From a checkpoint of a small transformer trained on Wikipedia.
Size: 10 layers, 2 heads of 64 (1 for keys and values), vocabulary 727, 0.666M parameters.
Architecture: LayerNorm before each block, rotary positions, no biases in attention or MLP, tied embeddings, normalized queries and keys.
Training: a variant of SOAP for these matrices, 5924 steps.
Each number is 500 + 25 x the weight over its row's rms, rounded and kept within 0 to 999. Layers, rows and columns count from 0. Numbers have three digits each. The size before them is the row's rms in percent of the matrix's.

# layer 3 attention value, 64x64, rms 0.504, rows 16-63, columns 0-63
092:555491490515510556502482494499504472481504537514545485537516465493517509518489500459518469503526493523478580464476507529482475514467537447474496507500486503487521500495518519462503503512510504
093:525512503541503490451516453467506491507512512514504492533503492492482508495522437464476487499487484493549530486463462496472514504498518463484451558499503486529490489504522543524461525486481513
094:478470521484474472507471515453475493520501512468511522482511516539477494507470537523511471460510521510487485494471511515489468491515550526567493465483436488503507500540533509507501498468524481
112:498491455498485520477506499446546496468508457566515493530460466498555542507537520525527500521493494489498466516479460504498483485508482507516495519477504488501498458481507506467457497501478479
088:459543528497521468514479532516485484506512494474504468414521499496511504488488533487482530519504522511488501467493537484534497494523474562467530491498526506498520507500480484500553458502525501
110:489546469535473481525512459496493531519456515495484499508455518480455478527457519491499521522494465486499507487529495475538545526492509501484534486533500481484476479445541506514518518494484536
068:482505536524495476490460527512452494488496540546481497507514516513508506492501442492486446506516507471541489484504481498491515532525465544503533503537480508495483507502519461473527560506539490
096:467491501494498501447515493483491466528496503485521486478531449518530504505522502466495496519498549483499473515479522550541492476541497508474472526509545504524499537475428481513507524494528512
105:466530496460487536539526506524512515516502518501515460455501493488519493461459541500531507475479503505501540512525434534475517481500457509483501494504489496438471506539507509482521488525509505
107:551520454533496488486449502492476500444524509505541476503482487518527436497503499519501506512481509469507508501545516508473496533548447517519516474491532489469505466505511510499526491487473517
095:525527522555492490523479489427496520489501502545486489514478495529503499455527500511526461531449518492512517474498437503497503467524512533516508531505468474488535514516487480476515507470506504
100:496481500493524489569506507509531487472515486541530475454527524486498543483467513500492517521439489465528519509457475479487505471495502502467545499512503502507546526508490509488555476507498490
101:493495486483491479487507542484472499490520520479517508476489487543527530508537521533498486465511498488523537457456495479480456541516487501489513485514430482443492486504522506477505524455537509
090:497491519498529530465514503454534519525506537466470483452528503519474525498526480480521489503492467491470525488496505503486495456482515459484476493484487445506492531572470504494473519538503494
095:528512518539498517437491464503478518491487558503511464509471483486524461456521477521524524501511490521502527479552486548457506526514510524505485501524497487472467500527513497447493517507483511
111:498494476449494517485510502541463480500504470520458530530541473498543497524500501516468497481539472522521446547499534521525492495521476494537482471492535559481493490491516503503502490491532485
099:482515489446490470538519504458505531466511470541507529519530505533459528522531470488464464489501509457513461539489498474503532487446533468501483528506486506507503513492489500502468519501476510
090:503481489452548518482504522514549458452511497512486490548550488477555520502533498489494487483503497521496519480520508492503474458453480489511502495476489509495513472486486529533497544517482455
110:513525435502500497502520446500505497490502488512482489512480484501511517547484458557475535545476469443530480516505523475513529514505501486505508494514523487437496463493536508473516499527496502
098:519545515485494503540458466456467463469502503494509478475509472498516473450482532474523505477495504517471562520530536503492473476465503482511507530505503491484542484497539540516530489512501492
082:497508501494492441504478526543512511509505485525475487481490538535480542462509492535509533491561540479499498488491492471467499530499471513511467555468473489476493501504505490515507438534493500
093:485458517510468464548504483457483526484502465524514464471482525516499494465503467501530444487501505492489476530489486510518511481532486536553491509529492481506518500573504477521486495527488488
081:498517519552512473476445547505452549480490529512520532485502504503481518486493509535502453533514538491512491525503531509508512463472509521516486463469473522508532493493524504461504528514541501
108:497497494494537497544494528509487528451504537493506500491514494457514503490471483509485516538503473493446504528533508462528490477468527496477552470503543459514490496510477505449535523540479492
106:508477482495495494565481491510464484483544491545492472511516510458535474481497486481519485509473517473484487523461492500520468509485537520461550538524534485484458489514512527491543533505502489
115:524547458520514492544493507465528536487518492509495525455493516537457479496487533529495514503513490482509525484494525455474491524471479448500526508514465517485487441471495501489519470498531528
086:523518494503519457484464571511488474474525511506543497468553470532502494470477501500469491519531548482494508500494516518495487498506467495510478519467516551511512505507465506526529473513548520
107:453487566503499521479522476496495554531492522488470472481494509452501508495504488514483507484528457541531504493478463531485502476523544541493490474539473485515494483509546509490465513518500487
096:497502465522524540486477476532526459488501508525503491483491518488541485504468511561546516492451534480520501513457513511477501465483483493489526507501503527472474456500542493469530538520528486
103:524479512492492463454544506504474494505462490482444537495529466494523485487511512503494491469570484510497469471534505516527501502519532538513506469475504508538476542513465521512501530474523498
123:549525527495470507527479477491501529496502474493489515516507502531480469512484501496484505481518494541479471493502436487495524519489567550482495515446503481500504541509508500480470453521452508
100:534530477494520527516503471460546477464480464503496520507540495534515476465472479515522516456514513557498524501504487479491502459465472455542493520499507527475527472466504483501521480518491508
100:520532476478494515508515511508462485479484462461514508456448486545492520494530504457508522469505494517493551461473495459534499527514504518487525529511498487476546515449521521497476505483474518
102:519508472495492501508510481515522470500491463510484494529479513506495462526566530497483542514445490475503472467560524482499517541530485527493482505454510516513493506486449497529500490461470514
098:516491493466522494521511510542487510518490483527441539516532511486516504523542507510467523515514516487496452513512548469503512532522496506479480483504518554518496521478432478459520531496503478
073:473515527494521497551493552565527491506505496508493474510501533483517482510496505518518459535509528497458492476523532501522506491457496536464549490488493510515483487489463459543530469504523490
086:494484486498515508444491595532502496477518481487530466483499513543493510519523450475481512523522527491499476480494489481526500500488480515515539518521519461517506507470481473532471536498488527
096:492471481507509524476544518528536518491499529500505516540446462435515516505510483528473502518487449518501475503544507519469473527507488485493494455480544496534462486503509503463495509499471496
106:527496487497548473445500492511492474467499517509499503518526501523516538494536488428521476500451499488465560510506496451513537470504477478501482526508506514478521500485466497523519538502483493
086:489457476470521558484534488509542485486500454511495503552491525523498502529516528530519521456506493536510484501480504501520478478437529479529506483494470517479498482468519494516446494487489517
099:509499549529493472525467473508485522538498503488471529502511518498440521533466490480463498538551492499494475458493527495499527537482558506469492501476479525542510524485498496486508471521524508
096:482513520542496503566517510549507521542509472493514442480514497477482486503433517496476501520499479515533519468486477520528506496498498548456517497490520537510517508485494513527509457520518518
108:477508484478511500501515494557516473511489497505497485490491514477503520525478487473473544502478518473552476484502493483498543555528434524458546499539524517465504520468495468511515512532487504
099:479521488522474475484540475442494483487515479468530505504488451468540474475538499462501498502464498512498503514535512482529483496499474465517484517510560470521467496510501523557495520467498500
079:481537472516504497499563523480512516491501494463534525511498468480506493512490498479479495474472464559538517494479486459528489491452502463481534475520529518489510484464530533528478532476485519
109:540478472523523508484527486496520488487475500507537530539489489523460524523486467448505486535483516497516500500503511479485525527504501451486476504509533533522525532450438461474505493475482524
103:453503480443488519556509548501529490484530471545490515474512492524513505480508542531518515489452555477516464511486509472480473484498477489486491514475499509489499542531459492492517513477499505
099:513519486484497487539516501536514521491520485500486535512509498517514486494519515569483479464511548471497518500504559477493489493463491454503463527461497564516477470487492534527475484476522501
# layer 3 attention output (transposed), 128x64, rms 0.497, rows 16-63,80-127, columns 0-63
091:520502485524483455485479490562518501475558481505532523464522462553495503494480493491525506506518451474486484491471497479497499509542546497508514549496506507529489524485480451490518512517523484
070:503504498481486461465511465526448528464512501527575508482528476535496506495507506530535509456493468484490468496487470476496511525520529465520523494500545501529454520509490494491496481508484462
088:545472479479463499507518482529537505499413522547501468537501517507482534497536474532504540507521497472526508498515498492515494485523473503499466540518497514522504487528531523519503497498531465
101:505499483529504509437518517514524501497596483521501503503518490480518537523441525506510523491493496511529468515511491514481518504500518498532509513451455478499518527496478458473511510489487469
090:479497493490484548564471534466481506513433477476443481541452506475498481493485507470467480490536520527483530503496505512510480486503501512503494498545511483486510478477526509538515513507501527
079:515550513535544465472492498471479473531516539487502514416478512539550488523511526512476494502484503535506518497513497542496496479492526477513493492480502507475491469490474498477520454499505534
079:526486559491493550558507540462495518511485473529489476523473496519485483510512493491500468490512519467511523498473532520544475453478494522502497478512502498477482449491509516547497515481484547
090:502488500503488522535503543528513545558465470475441463538465503485466484487480464489489469462501510511466492479493524537508492480490487520495489497559491482484494510473510513525478539500498510
093:492484492489520540504493496474474500510480445495487455510509526481469505500486434533522481531502497553486539529494487474488507522480507517494520501488528523508527469486552539557481480482522493
096:429495504529506497483460485425470509479491484508492549505485503487496509530494510513523492520494522489542527481505508472480464502523523434446479485513486513502507496513504486521508496459479522
092:501520559508475513506495514488489483490460470542518476547524502505498537514504487520505503509545486496525490480491528504548479487481469547552507548490474449497493477498515501529499495490445504
082:484542473473480499497484471520431437491472490496510529502505513513491496495488522532484494510536457514492466496480469463498505521494534520510541465474513499510484489509492455495487431507514479
091:532453466510479516485516469501499515511497519556519461515516516505484494473485456517515539494487503447515532530480482471474494500515527475485481556511527515526499473525520501519558505510539498
082:529520489442501494514499509539499528456468527512500512532483492513478506497539449483489503510524485476471461481488467483525476559466485564512488498514521495466498527501524488471465519505505485
078:490461536511496499484457526486508562463540431541480530494498463503496479510522463476530482518491519506503509513484511496508482495490503520495496514503488488479463501477524527557473524469465523
090:528465505493528518526537526503525496528545524496499513484504526494489505505478525501484486510470534482505549525514554531483520444541497467450472471511523513512492503535484527534494519485539521
094:507554510521519498492552448528467448508504545489554511487525529507500526511495517514512514496481477504523446468491498508494497497491462505519528511469493525501513488489493502447521494515464454
085:500514488507489486490495507521517473456587488485524541475539487506485501507497526531516509491495479487477464529475485503472508540498552484479501501494524502526528541480490460478538525517521457
091:478518482501528469498505498512461501500527536519507547455510532498543493545463532509497505501496500510548489542498481490459500503521538479486492471467511517502466479513461502487507462446508542
082:485515502517480465511465494503507448475482494497511509470497519539500516488463491528533495529512464488491517455495517479480480510573510469503504571536503515532491512480540488537534500495497485
089:474500493462471564525500501462494514500450473523475475540465536433506501487492467484508516485481499548490496473502472478500500504480450514505490480479495478507498495495523535511500495475457534
090:494497543485513509524518521487498511493438511527516462552481520494495536514517460501513500508505520502521490471523515508541480489482420518499492478473447490469489515499542512535476479488480486
084:513473571467491502516517510452528505513448484542473458519462506502497514476470483476492497523524488479534528486491546508546480445490472508510499510520489522490497465511521529507500518503500520
099:479538523506532481498470502508490478463531519467481560476490478534518460506485522450506469514509486485506476491493498509492465517460550500524508493483501501477501503489473433448523495492477483
091:469501529525497500519477502486490457482537504492521525500532499559501468530482494544564457518511461487481501497484500514469466495492528495490538485486504506500487493495504434486518498467455470
089:490527465516498504512519456447468446506515520521520505471501526490538487503495503511502531553504486505557534486533494480485501516522500469513485554499527518525555483521485473500523483484515524
088:476498504478485546560491506466497501500423451497468477551461528474483497488489468480509487493528496495506505457504519490524487468508484472488488493537508499525535500511534520535502513478499529
084:571448519473491480473518494524495538483502479530512464481496447506481497488540492476466519506483499497460507555492501502490515498492504509502482488503528482476487484493499530519461484526546446
097:489478503494488509502502540496505520509564467536482494474520485515508483519475507586524469532519479513525546568476501494482515503518532507482524497510500539511483485500490495525502508465523525
091:533491523456506526519501512507552518510458534527487480523516511489497519475557481466474494463489535466460472480484532532532498476460505515498451474525496474486468525518519514512493506503485514
105:481531491486502496476497459523504496469469495466531514499554493466523554512537554491502520477507506534490492455485475486500516519489480509535522515482476484491499496489470516484512474490428459
083:481559477511496468494500485526479474483545465476511512459556489463502512500489518539497489497510494513511529475498488489492530519515489473509476566499483494543501502475450503549519484465487500
099:513512456531510482457478476537488508510503545509529480482523506496508507464475512512471503498462509495469501476471478464456495526507508456486506552523504511510468507479494526488576477540502498
077:448514480527490518475484488463490469490522530461510548502517528463499503523526537517480509493472546534518467495493471502475507527502484496470500449480482485477524530491477486464518507499450534
080:489498529507488524523522507473505485516543532487492547497515512488486466495502547445479466484445511507491509489480523532491482480462469516475514446510501494476512493503448479453496522495462530
071:462506528524504536572483543453517487507494455450475488515477504485505479517501507474498488515534490531509506528493526533529500496468492547499523482492480492475544501461518488500497533517481529
074:497518487517535537510481541493499534493531482477460504540456482446494473512512505492465483502509553463479486487494481513485488497442480494466483470504495507459515493466503514488546531522483529
099:496490514515550477445498490500511524497577526476500556482492467516504487505491522460505507499492508490524482538512524512513525515503567503508501467461494509493513526532481468470470519524510497
080:497548490510473477499494523518452473497508497513528531485491484532497488483473505542518472477471479510456477475467471490515459551476520483477537508507508499520445522465504493447520482493476511
098:520498458512496483458508497551530479496583514494516512456546490480518508502511514546490526529490498500500491547508471507462548516527498501485489531466481502512507527495474499481517508524527480
087:511498506460458491558505478501514486515419496483483485487472499501522484498520532420473507468515484495487480461494503501538500457504479533519495490500503474485487480497465506471472486506486519
085:473480510467503506526480500460464484491437462448501454504487519482503500478514502463465502486555500544478511521516491498513529498486506506500505452495528483493528493491504526547479459521534510
095:497505474504521548526485526479458518546516488475477505479493519483513469516495532510471461464482542530472516528473478501480514499486526498460512431490503508487493464482477523519485489491518556
082:464509508548556452476496497468489504514511537444494484519505507539498485492467486507531490455508519486509515494539519534487508524545537456513501515526501516522511533512531464506531519501500485
090:500514483535548445440501473507470478499544549470534501460539489537511497471483518517501506481515498488495510524508494502483524516515551460502504515506514531518501509515481488489534490537528466
093:482558492529500456488496494537467485543531512464490553478497488520509487488487531464487480473506493514513453457503512507559508503494506501510526498482462494501478510506448488459481508519474528
092:458517499500514554489515488459484464528509516474479500550518547475452501492463462557522480504513493511523487494479490490473500510482454526494512491494478520501548500518506485487497517503441490
092:442483508496504479505545449450507486519493519501560464484522542489508501474476490516527517518469469510537506521500515471468508515517479471496508522518525536536547526528509502469517502500493492
101:520517510488495507514528496470464510519531466514486530447512504497514511519509518482528517540486485511490516450496470500516514478474529459456519492492468488537454478501472582507510528488507514
106:480516514505488500523544515497446538505521464512488520455490481456492472517507520523536501459506491457492471499501478501510534500494536466453486488478493512546496495492475535501523501525433503
099:464508504525460497501526501553515468518527553507509530488469483483486472518520518523503491472521490511484519516544489473492539492522482469489491489504498545543543502487505528478569471513489477
116:498481497467491525523507544492505515525546522523508507469515513454472499512474541484500512545483502485541462499502547507482510505509492511527473489511424509488509524508486561521488521491459509
099:524491488484506502499461476491504459503478510490513449518527523548498508463482479470450501537512501521506526506486499504482491509506476528515512514546568481462491493490518439500480507488557491
117:501498517493502461493506505504511517472449505490454501455530504497525496524508484533544527499485429540538483513500485503499465524492511479476450511479486501467505517516533442530481470486503503
093:520506516541517517483508444475507476553495457533521484514498478541491511495522461476491458525541515487488495498463508466498490509526525532478478526508560495492502478485531463525487527519523506
109:514468467510507490497500501532465505513520427504511483531502538529483488495481503510481510498512528443552504481480491557501505515497493530490565507533540513496495474461487480480480519509516476
117:522523491482511509485473505522462469515509549476501470453562490512491516483485502488463523512473540536475514515509527433521485470476524494491517507490498522476505487482525538508462504453493516
117:476525498464514501487467510444506513508474494554473499473495497522478528496519505498514478571488532477559510492504502501501505519502488465457449516517491480463495521518524467512449505503481491
106:493512520508484507535502512460474487579514462529488508459552491464508469522541516501491462516492517500524468469502510446506507514497525520489480552506520491507501486484513487515493502516453529
109:526518512487487509531475508492473457537508546497497499496523534480518477488509501507469478526495481530426504499474506429505494464488537524530521493509512456485490495518455506502497489476536529
104:501510457522499513492531491527501464539529554555528499444504505484445524488491531475477523510483516495480534512487459465500492516537487486491499498494511531542518473494531487524518536512485501
096:504511480519501495522537484491460502515530475483463517520500453464511467530512496498493472460487520459490475498483472485505510539519548498484532494478518524542512458459466521466490469543480519
117:494530532489540497481503496476490515529497470557495494467541444538495528501511496472528511532496521513538480494507509497517510510493504477418503521470506488486488505482544515511443517500473502
121:513480482505499520467473500517504494433502512506544486532472514543494559476443495495473513510515525483504498510488546537497466463521455499498497473525466507483467502538488504509503512479536494
103:497502481530479508535518487506497501501529515463475531547489524439510458475505490514511476432500493488461478491500510493479499503532518534551485499484480526513532484470488527474536467514458506
097:516509498505483520509470513492489489474518491495515532516453513483485547503488541501505497532459534499455505491441510527493488511487520511526500448517426498489508511519457506475527537510531533
113:493513499485516495511495528525516533486470536538475505492553527510503546506479496491523539532501483502545460533466527485489448507533475491499478505481465495492480533504502496524442485490466537
108:503510517466474502516483526494481473524547494486475513442527530487532486514505533510535512531454518550471524470511505473493523535489517443487489481535484537502490512519526497517521486469466508
100:485490501489492522509504453497563497522491499495523472523486505485485484471494464449447497476523484513479521502507515471457501494532477501564479518493563482490514512482542508518483509474459497
097:465505524520479516514517485519514476561521504493508499538482500511495444490506453493494445483504513478502460485531516443531511494514537499552489496500517527528509525473521525506490467518457503
092:482525520522506482461496473450521477518514483526500509493488472490522494493535489481480445523544489509509483515484517482486522508548509563441462532528534504501524472504512496521527486526525478
114:510523509479546478500465499486495486500489503487465530528520515538536504483506487466519469547488512527500485482460510494479487529467538493510501501485487450429479481494493484474476461498559519
118:490495507462490501528464506516483469542527489508518495520536534541521476496493491511538476537490512506478500470486531487490494498451558464523473500503491488439448505475518491481486524458504514
133:519502475496475478505503485432530485508498550483485485472503503466505490508533510476500499499506485536508516527524480489458472553543488528509458504512529538525515504537522462550500475494474526
092:503500473513494501488479457437495486495502447488515481515461522531486498461509491471456471520544514482516528480509489514460519502535489532482494512540582502480499473495498490514513499507517485
118:503506545503521492464534499565473467495503545522533490472526431510490502493487504490509515468502489508469461541511511476522509465498512483443492484471491513537514482473497537503507477508518490
108:500508496477511504474465517487520487530506519525513480457530506511494517516516529494493504560512501534493509541450532451488466490493517536445479493525488512504491543527510499530458525455472513
102:491506490538512482493489483487518501465510455526525509533447486551498545476484506513497496477500473508526506473524486586480515499493491493489543485466498500468488488482488470486537507531539477
126:490518516467503521524506500505516527487486515461470502508547472490530495483507514509501502447510476525498503461543517504499538457467480458515501538472494463471491512474497567467517482466468485
119:520516497507492525484486510468502504490514510460461504463506541477489509508502551479481512492489507549480521502488493481478464511492493525507494488528501519555499543542503532544502476457434541
096:529496451501511519503532517519507504498505516511472494443499534454478500485472551518492518482454478513455507461475436500520504527478492471526499521509486490524484503506534478542528522490470495
123:497479486472473486523468516453519529465452483501497481537489488494505516507508505536504506509474501491541499479514503561495494511482447495528509505495475475434506525504480437464492539502496506
111:528478477498490486493463485473528501474482492511517476567483507527515532477513471480485479497504510514494499481470503551494458507484471539531530506505514459448491488496478440468484521491546511
091:509489505501500503507451469484546484499458477461538473560506502550515517487504462475470494533504484508521526500493525523482480487500495543553495515512527486468503502502503453484487517502559501
106:526488469530554512482517472496523506506482443500505485544455516504457497490496485485474464501535517446506495495455464524482494524522500533510474519513541479498514488479526471523497506540515475
107:493488512482544484481480515481501537455488527520510506510480465534487523506491498499526525549506504498538464518511517545510515495476486496468515476460445481454481492541467501490476521533550491
130:514515476545499516522508519491459519515514444524476528492460526460511506514503523529500466513448514473482509481423475510530480546498550496503515517514493479520506500505486485481506518516497534
094:504484493501483520494506525535530499463497546485516518509482499459490512509477535512496521475484481517484500532499510518477467464516458503518499471485412514544512540528486557510515512478476501
112:502488527496476473526523450473528510486475475475502494538501477514553482500511452490513494459555434517499498494528498521487520488519482512510503524481562479491492487480482497477530482506544487
108:513498536462494493495482479497478481470451514450533452485539494550522503464494485491468536499515463510512495503535502490506494433488493518514507516511526469458471485491482508521489500482548491
106:538493489505523513480481475507514502497454506503507454517517532537482537484494455499487519507514499500468510520450488486523457490492495538528518499507542463469494513492511446522439535481536500
114:464490492498499481513490544502449525496536475487479507487491539487482482510462529527531524492460545466541495485519493544505522555488506466507508472507463551495494509514509460486519498525472496
086:500517481522517499476508541507454510458511545470478518437495533475475503491480550528518545476481494508487492515484451514516494515486518501488484470503446524522494504549492493521539487528495502
116:520499484534506491516517496446489548496481449495454511519457525479508479511537481514492479485518464472518492477479458548522485508478489530508545527487516448521486483519453491493488508519508502
116:509484461478479510519451512490512471531540548478515475538515540482492482476508516503448496497496550525464517490496520480465485490483479530561520506517504522447507504498499485478485531479483507
105:468484465482465485497463506462542518468512535474535498496465523480507495468498541490479519466480511518505526509534504527453495480525467517547499488512474548511522515528493496488533514489447501
# layer 3 MLP gate, 192x64, rms 0.548, rows 0-23, columns 0-63
098:498504519519548541497494527440471499511467473502507566502546480490488455497507507508451519518526486508559512490517544504496500478529494494517492494511518483481507516517508525495476461480463473
096:496524513513485420487468531473487521488497450516504513515509476498491474508467488485501451498502511499517532477462545506496519547484504532536509509467495487466539551495461513478503520496513490
097:497442481489503488548453526529515457501465541549479526474488520513508493510551554511490512507506501487460501493494502495495510491509545534488471521524480517526501535526475486467515496523478509
098:448506474536493478471525487467506529478523449481498517485460500497514441493550518468475478512499498485505477443511514508494498495487507488478504519504507489552524476518524497504511447534468477
105:505479523485515498520494541505481522509546478496477544522491491485471492448488528475491496468538475457474504486494480481512496523526495531505541556492510475545515483523515510518521494574485497
094:520491483512497515510501444441483518496475497532476524494509493487510491475489495473500500542530467514484513481473485438503563525531504505499514489521542459539494526479483500496481556475483512
101:517484465498489492502489501444516507521534474485540474498501489499499510498474468505506531489529440546479510471481523466489550540523480538465520500497516492450474516515484547521506491467516486
093:517469518452526526508504505449487501508497483508532487493533528524505509485548493478533447474517512498481509474486514459511496504486558530494505477479491463473563508524521481501506506555508512
103:547513490534529523521459497524500479495501525495519452494524512512523480491544504486487482513494487530451522469446513484476540503526522539527467483500509476452515538466506488488460515495478512
099:515519481510506504491504509514499514500451495523497507540506436480496513500506507482479524525504494502494536485540489476468523487478469497492524548452569482498483465500477526511464498537562491
092:445509530516517511461466465501516519515471522546489500508523456525566507515531502500521482500487461490479491498503502486544482498514528478464486525528515486475472485494450518520541491472512482
094:501468520462542452480506539523515531509512515527480512474503468515505481501496528457479507527489521488467513511506490443496497511517479450545490504481530494528495506480512516514476548464464455
101:474471491552501520468481496477517540483480481489487535537467519466497500500504526510478497506538504528468503480491523499499479513523485511509491476483443419492509547506505517516536521462495530
109:485535531469517496440506476483524526518497504517483450547498492489537482524543487487503486496445508496477502486515514521457540493523459492518446515529485530521529499507540510516517516515485495
103:500494448530521471464497484517508538469516513516540495536530530549488519443451527469482517512507502485465456500476514495485538474496530510503464507504517500512530498479486518491467501488519462
107:521525453501523526498519504498485518524491466496464525542476513492490518473510508479491487477518514511456443488481516513513535515510520555502541493526467475549506516487519566464491516521500496
104:497466520458521463459508509518550513494486520475486501489458484514518519479449501519502518515505523503475522516542515471504510565480473523553461493486546527501514521498489470497516490499524528
092:498505497506483535541516498512513550549484491520500476490530557488514518469503499436485502499505506517455505519519518490504470535473471511506486536526484453529540504490503535533509504486483546
095:486491483502520471453449486537486496481525477478504535509474505513493466533509461495492467526533484475515506460535522526461565516509505498525482493507518506507515518487493506475520529565501468
099:461458533492528523471517497502494532515473449518515503527505461511526491474512503485525471527532525488484498502494516554470516523491506504484502531528506540499530445462517512501463500560498513
100:505511508521533474529458507526516499491477510503502516551473463495528471474511452477517473519494507489486511501500487519510489475512486528471523482450536466521557494434488504516474474466506531
099:534458496498520527501497561465487501481484490485478477500515510501460498515443504501514516501487499530476507520485486501501494513525494531524447570464504528472523538494549498527520502485512539
101:457518515455478527475477500477482500496461455494510524513540497494511498504487476515543477487486456501510492477547518450539515546497510488540478504472519522523493503487544491471457523475510490
091:500484460503519487504505483517507504513474533486471482498533539522526502526494510439519490551506515503486482515523489469527467453477475541493521532525488498473531497485501500482490533457532564
# layer 3 MLP up, 192x64, rms 0.595, rows 0-22, columns 0-63
093:535457495458502511483533533482497510529477454492531489503499527489500488496487479499499502516545471536471518511496531493535519456550498478504493528529550518486519466507552523519513501494516453
098:492504474512493473490462508473481533478470492499492535561487495488524516514454488487500525515502531507504500501493525504511487528490525494549497469453493493444532556498481486448503537503545488
093:538511487479501498491462528524507496459444532474495459475490479538506513533498494483498517541499516508496520552487521514481439492494506520523492532493451536470487524489494511501531455473510522
092:503488428524484482478544480509510524489510515476488529499491490457515444521471514498512457515512490491487512496469501492486455549531517468501515538470489480526502493499479476519514467523556513
106:547497532504541521490500486480469553527495501486541508491516486532507510487505446505547498516515468493534497524507476516449474476495488532479521490462525475519498525464450522524484474498501522
087:491482523497502462479495540553520513504506503477518502495461494519532504521497509489514527436461524477510511505519493576503466498483493476528509504483474512464500470528505462519544477498543517
091:517470489476478505509481522453511487482516500471482503490504508514513510519453504531512495505533497551523511515466546453491497564499505500511490489498434531455493533514478515450494487467510519
096:487491480528488517513466499460522476535490471511482502490488504465479500537554574531494479522474468466479520499491498517530521497515524508463514458509486531502518477476512508510487498476491566
118:498514498538481517522486510510490480465526514471483478501459503496562484481527471481506525489429519517494517505513487486488535497507519459560500515545499467454482497479476467456488493506499487
094:500466489478492432470458527472505497483455544498505470475515530517491507509508495525495507472461519499506514493487520484505482486503511517461511490534496520514545504514549449531508522461549499
094:456489549484547487484491448514500522499487506536503500528547476514565484534519472497547516484495484485507515487495509482531509476495504459439474501516505507461461496499496485520529487499485502
091:462517540525498462539473507522500508501508458518554519511502540520494503506500518537529515489484524510502493506512460519483490541483511476516490528501537538490500468524458435468528496463508494
104:508477547509529497534518501494499538500460476496548513511446509532483508527468538478489519485546509498451557514509500483492481528502483477515506452490523543477499507486528467508504500531491527
098:496447502520484487505461511499463493482506499513472527481508569517459497462491500534520529573521509522506512533492510491498475515496519509506547520495491504483506499492469479509428526504514490
103:522524519534519512501486478473489509503547468473530483467439509463505512482514468494495462463511509515466478488489475528500508495524545534505545492466520473528502489509464507478511518524554525
107:457487537563449467475485478480536521458530505479521474460455485514492498512506502519504508503492493484497515526467472502478483479546513512503492537499532462513545500497479474512525463514500485
100:472517513496471491525511493496503528479477500472518506508539539486460526525516515526476530517465478488527493509479472512519551502525562461520515514493462532510486502523504523476491492426481527
093:533498509506471551515499465525515545545514476506544492511543533511490474511517471506529470484521518464483505490529512485472470511519465483491494501541531517496525498467479490545538504509468542
094:499492495504527469443491466515497554458547497503495529510509476519489485549525509480515525511498472486518462489509506473454518480525516533524501479477510540511543496469470511491487475556490491
129:498499542475484554492483487505484495477484462505488486509505481546494490488486536503530531535541483486515469503518524534456481499515508473454512535508510486527549464496534482534500487559491483
093:533480489509546470497484506540506528515506516538510511507477511535507498478513477462539475517510512503444507483517450503516436496515517512474514506492486473483505485502541447521478494529550479
091:518511499486541471512474486472492467515457542514499538453468511519516471497498511512489521465547480531485473443482452519505478480519505515535485497495538506462515493476522475460490505531510493
093:475525515479475533550512509503478466481478468471486540505480447506531464503490514517520483513497474492469499477500480491522563532513517479520496464451510498537528519498530473478515541519480501
# layer 3 MLP down (transposed), 192x64, rms 0.555, rows 0-22, columns 0-63
099:529525495569528539498484527460485505522506490498479489520514505491508483543541510490511507489505495488484497511514511552558489484507443529557497518501443495478491534509500514494491512468509472
104:521500489511517495454499500532512501480469516472499467492497544514481504462548509499490526522507498448478537555492489521525494512502495514474486502543507461505496501541526532440480546495496464
091:521486493520491549511499520515506487519528517575469482499485476488479518487465535510442509473511483500550508437499470460531490478499481500510514465469492488487486468500492480497500527462520488
092:499522545517490573487494521478473460505552529539508486503507465494470521494470484507502493489505544529498515482513489544524556508515495504477525484490470506470501464512479500481497495487450473
102:482533521468460496462455533540452507493503509490487455538482495492490499508517526464494508490533494475512454491492507481495542485485533537500503547515509491459455485520539485498490543511506498
092:499501486440527469494538471476542478465469481503515466494500504515493462525468499533473471500490478484479435496486501503461506524475492503518523499550475494494497518529506546470466507531509481
099:536512461500462507532491511524526467528508501539512461491490486503488505497504493522510532496505571502502521431491517523489470490531501493517514498511455563503523488498484487527465488480462470
099:501545448498541468501520473488466484460501558491501500510507526524475494475469499486496467470529530500504508459498508455566485494504473544481500481475484503512530500512467516491500528509529505
107:508519520481507498496511484494500493515521518415508525475481525511496506510477535579505477510458491513548502497498480515495474500486495462456465500525525527527458503537517537505517493493516508
098:536475467557538483479467498558474500507482493520518524488552524513499485501463502453489479486546488492507490530548489491487471495498473503485526493497485460473521503524476508461539511500518488
095:505520501520509519506539482486477458509564506495457514463463490488490469509514492501533534530487494503504513526524530548486503466535481483496510489437509483501521468505478460474485496517445506
094:515515524482522478525532559472554474515494522510518497488558532478474499531504502469475504538515459518507519529523535503523503529458502495512518466482491456508482498458511509479491529526487479
103:512489458459539507507469536484516528524477524495494469485497493539480491524465502521540538470527494506510532482477487458497524487476492487543508498519565463500463520485483508453520479522509490
105:511484468481486485501450494514497473483474475515549530465509521496499540518506542515489504504460532479523491507526473496456504509460548463456522487479552537477517518485511504503501465482486524
107:482487464495548490527500496486518532480497517502495510524476477527509510479494495544495478446506500456461498531486514481507495539492545517526451481529485469499500552476509504431507524504527497
105:495530513466520477515497532563492490539480512531529551497493445454487525479503483490512516473514469528512502463507474475459506520509494472502467501493489505512483503516448489481526484457494536
100:480485530499544514500518495502496461530468530479483513524541493492501533500487513482493438480485491503451529481456488495464537510504488502468498532510491484448547502518498529452515538471505499
099:444547517488469485486506477470490508499525524505515545504455472488476506477491480474473527482512519503495470515430469528484488495545493533488488470461461504483519504514463501488462490474502506
094:522516506537493492505504476478457521469540520487527545531506490492478505525486505544497489486485489519532524494473484454477481501502532489520516489528538521512484432506483525498570514464486505
112:491512513521475522460501490513481452495529522508505518504531539477535548484487498513501459476492478516485528546537458502506482485493521456496473501509500458487517450505483451549469470497495487
101:493508484443505499464475528511511472482514479527511478485505502489510474527501479480483519534530510522537506531518507497548508503535537516537518483500473520448463523460466435469499527508507503
093:538486530490532542486506492466507494504566452551488536493482503466562523491497487505509523510516533467525472505497503466487512501502506503517513538481476465482485518496498485519523464460533505
094:541541513489505505463497480514525504454506526541531548484510521432485476488529527469494533495454516490532514506490479534518527492497543469473479505502478501531499490491492461532473497493508515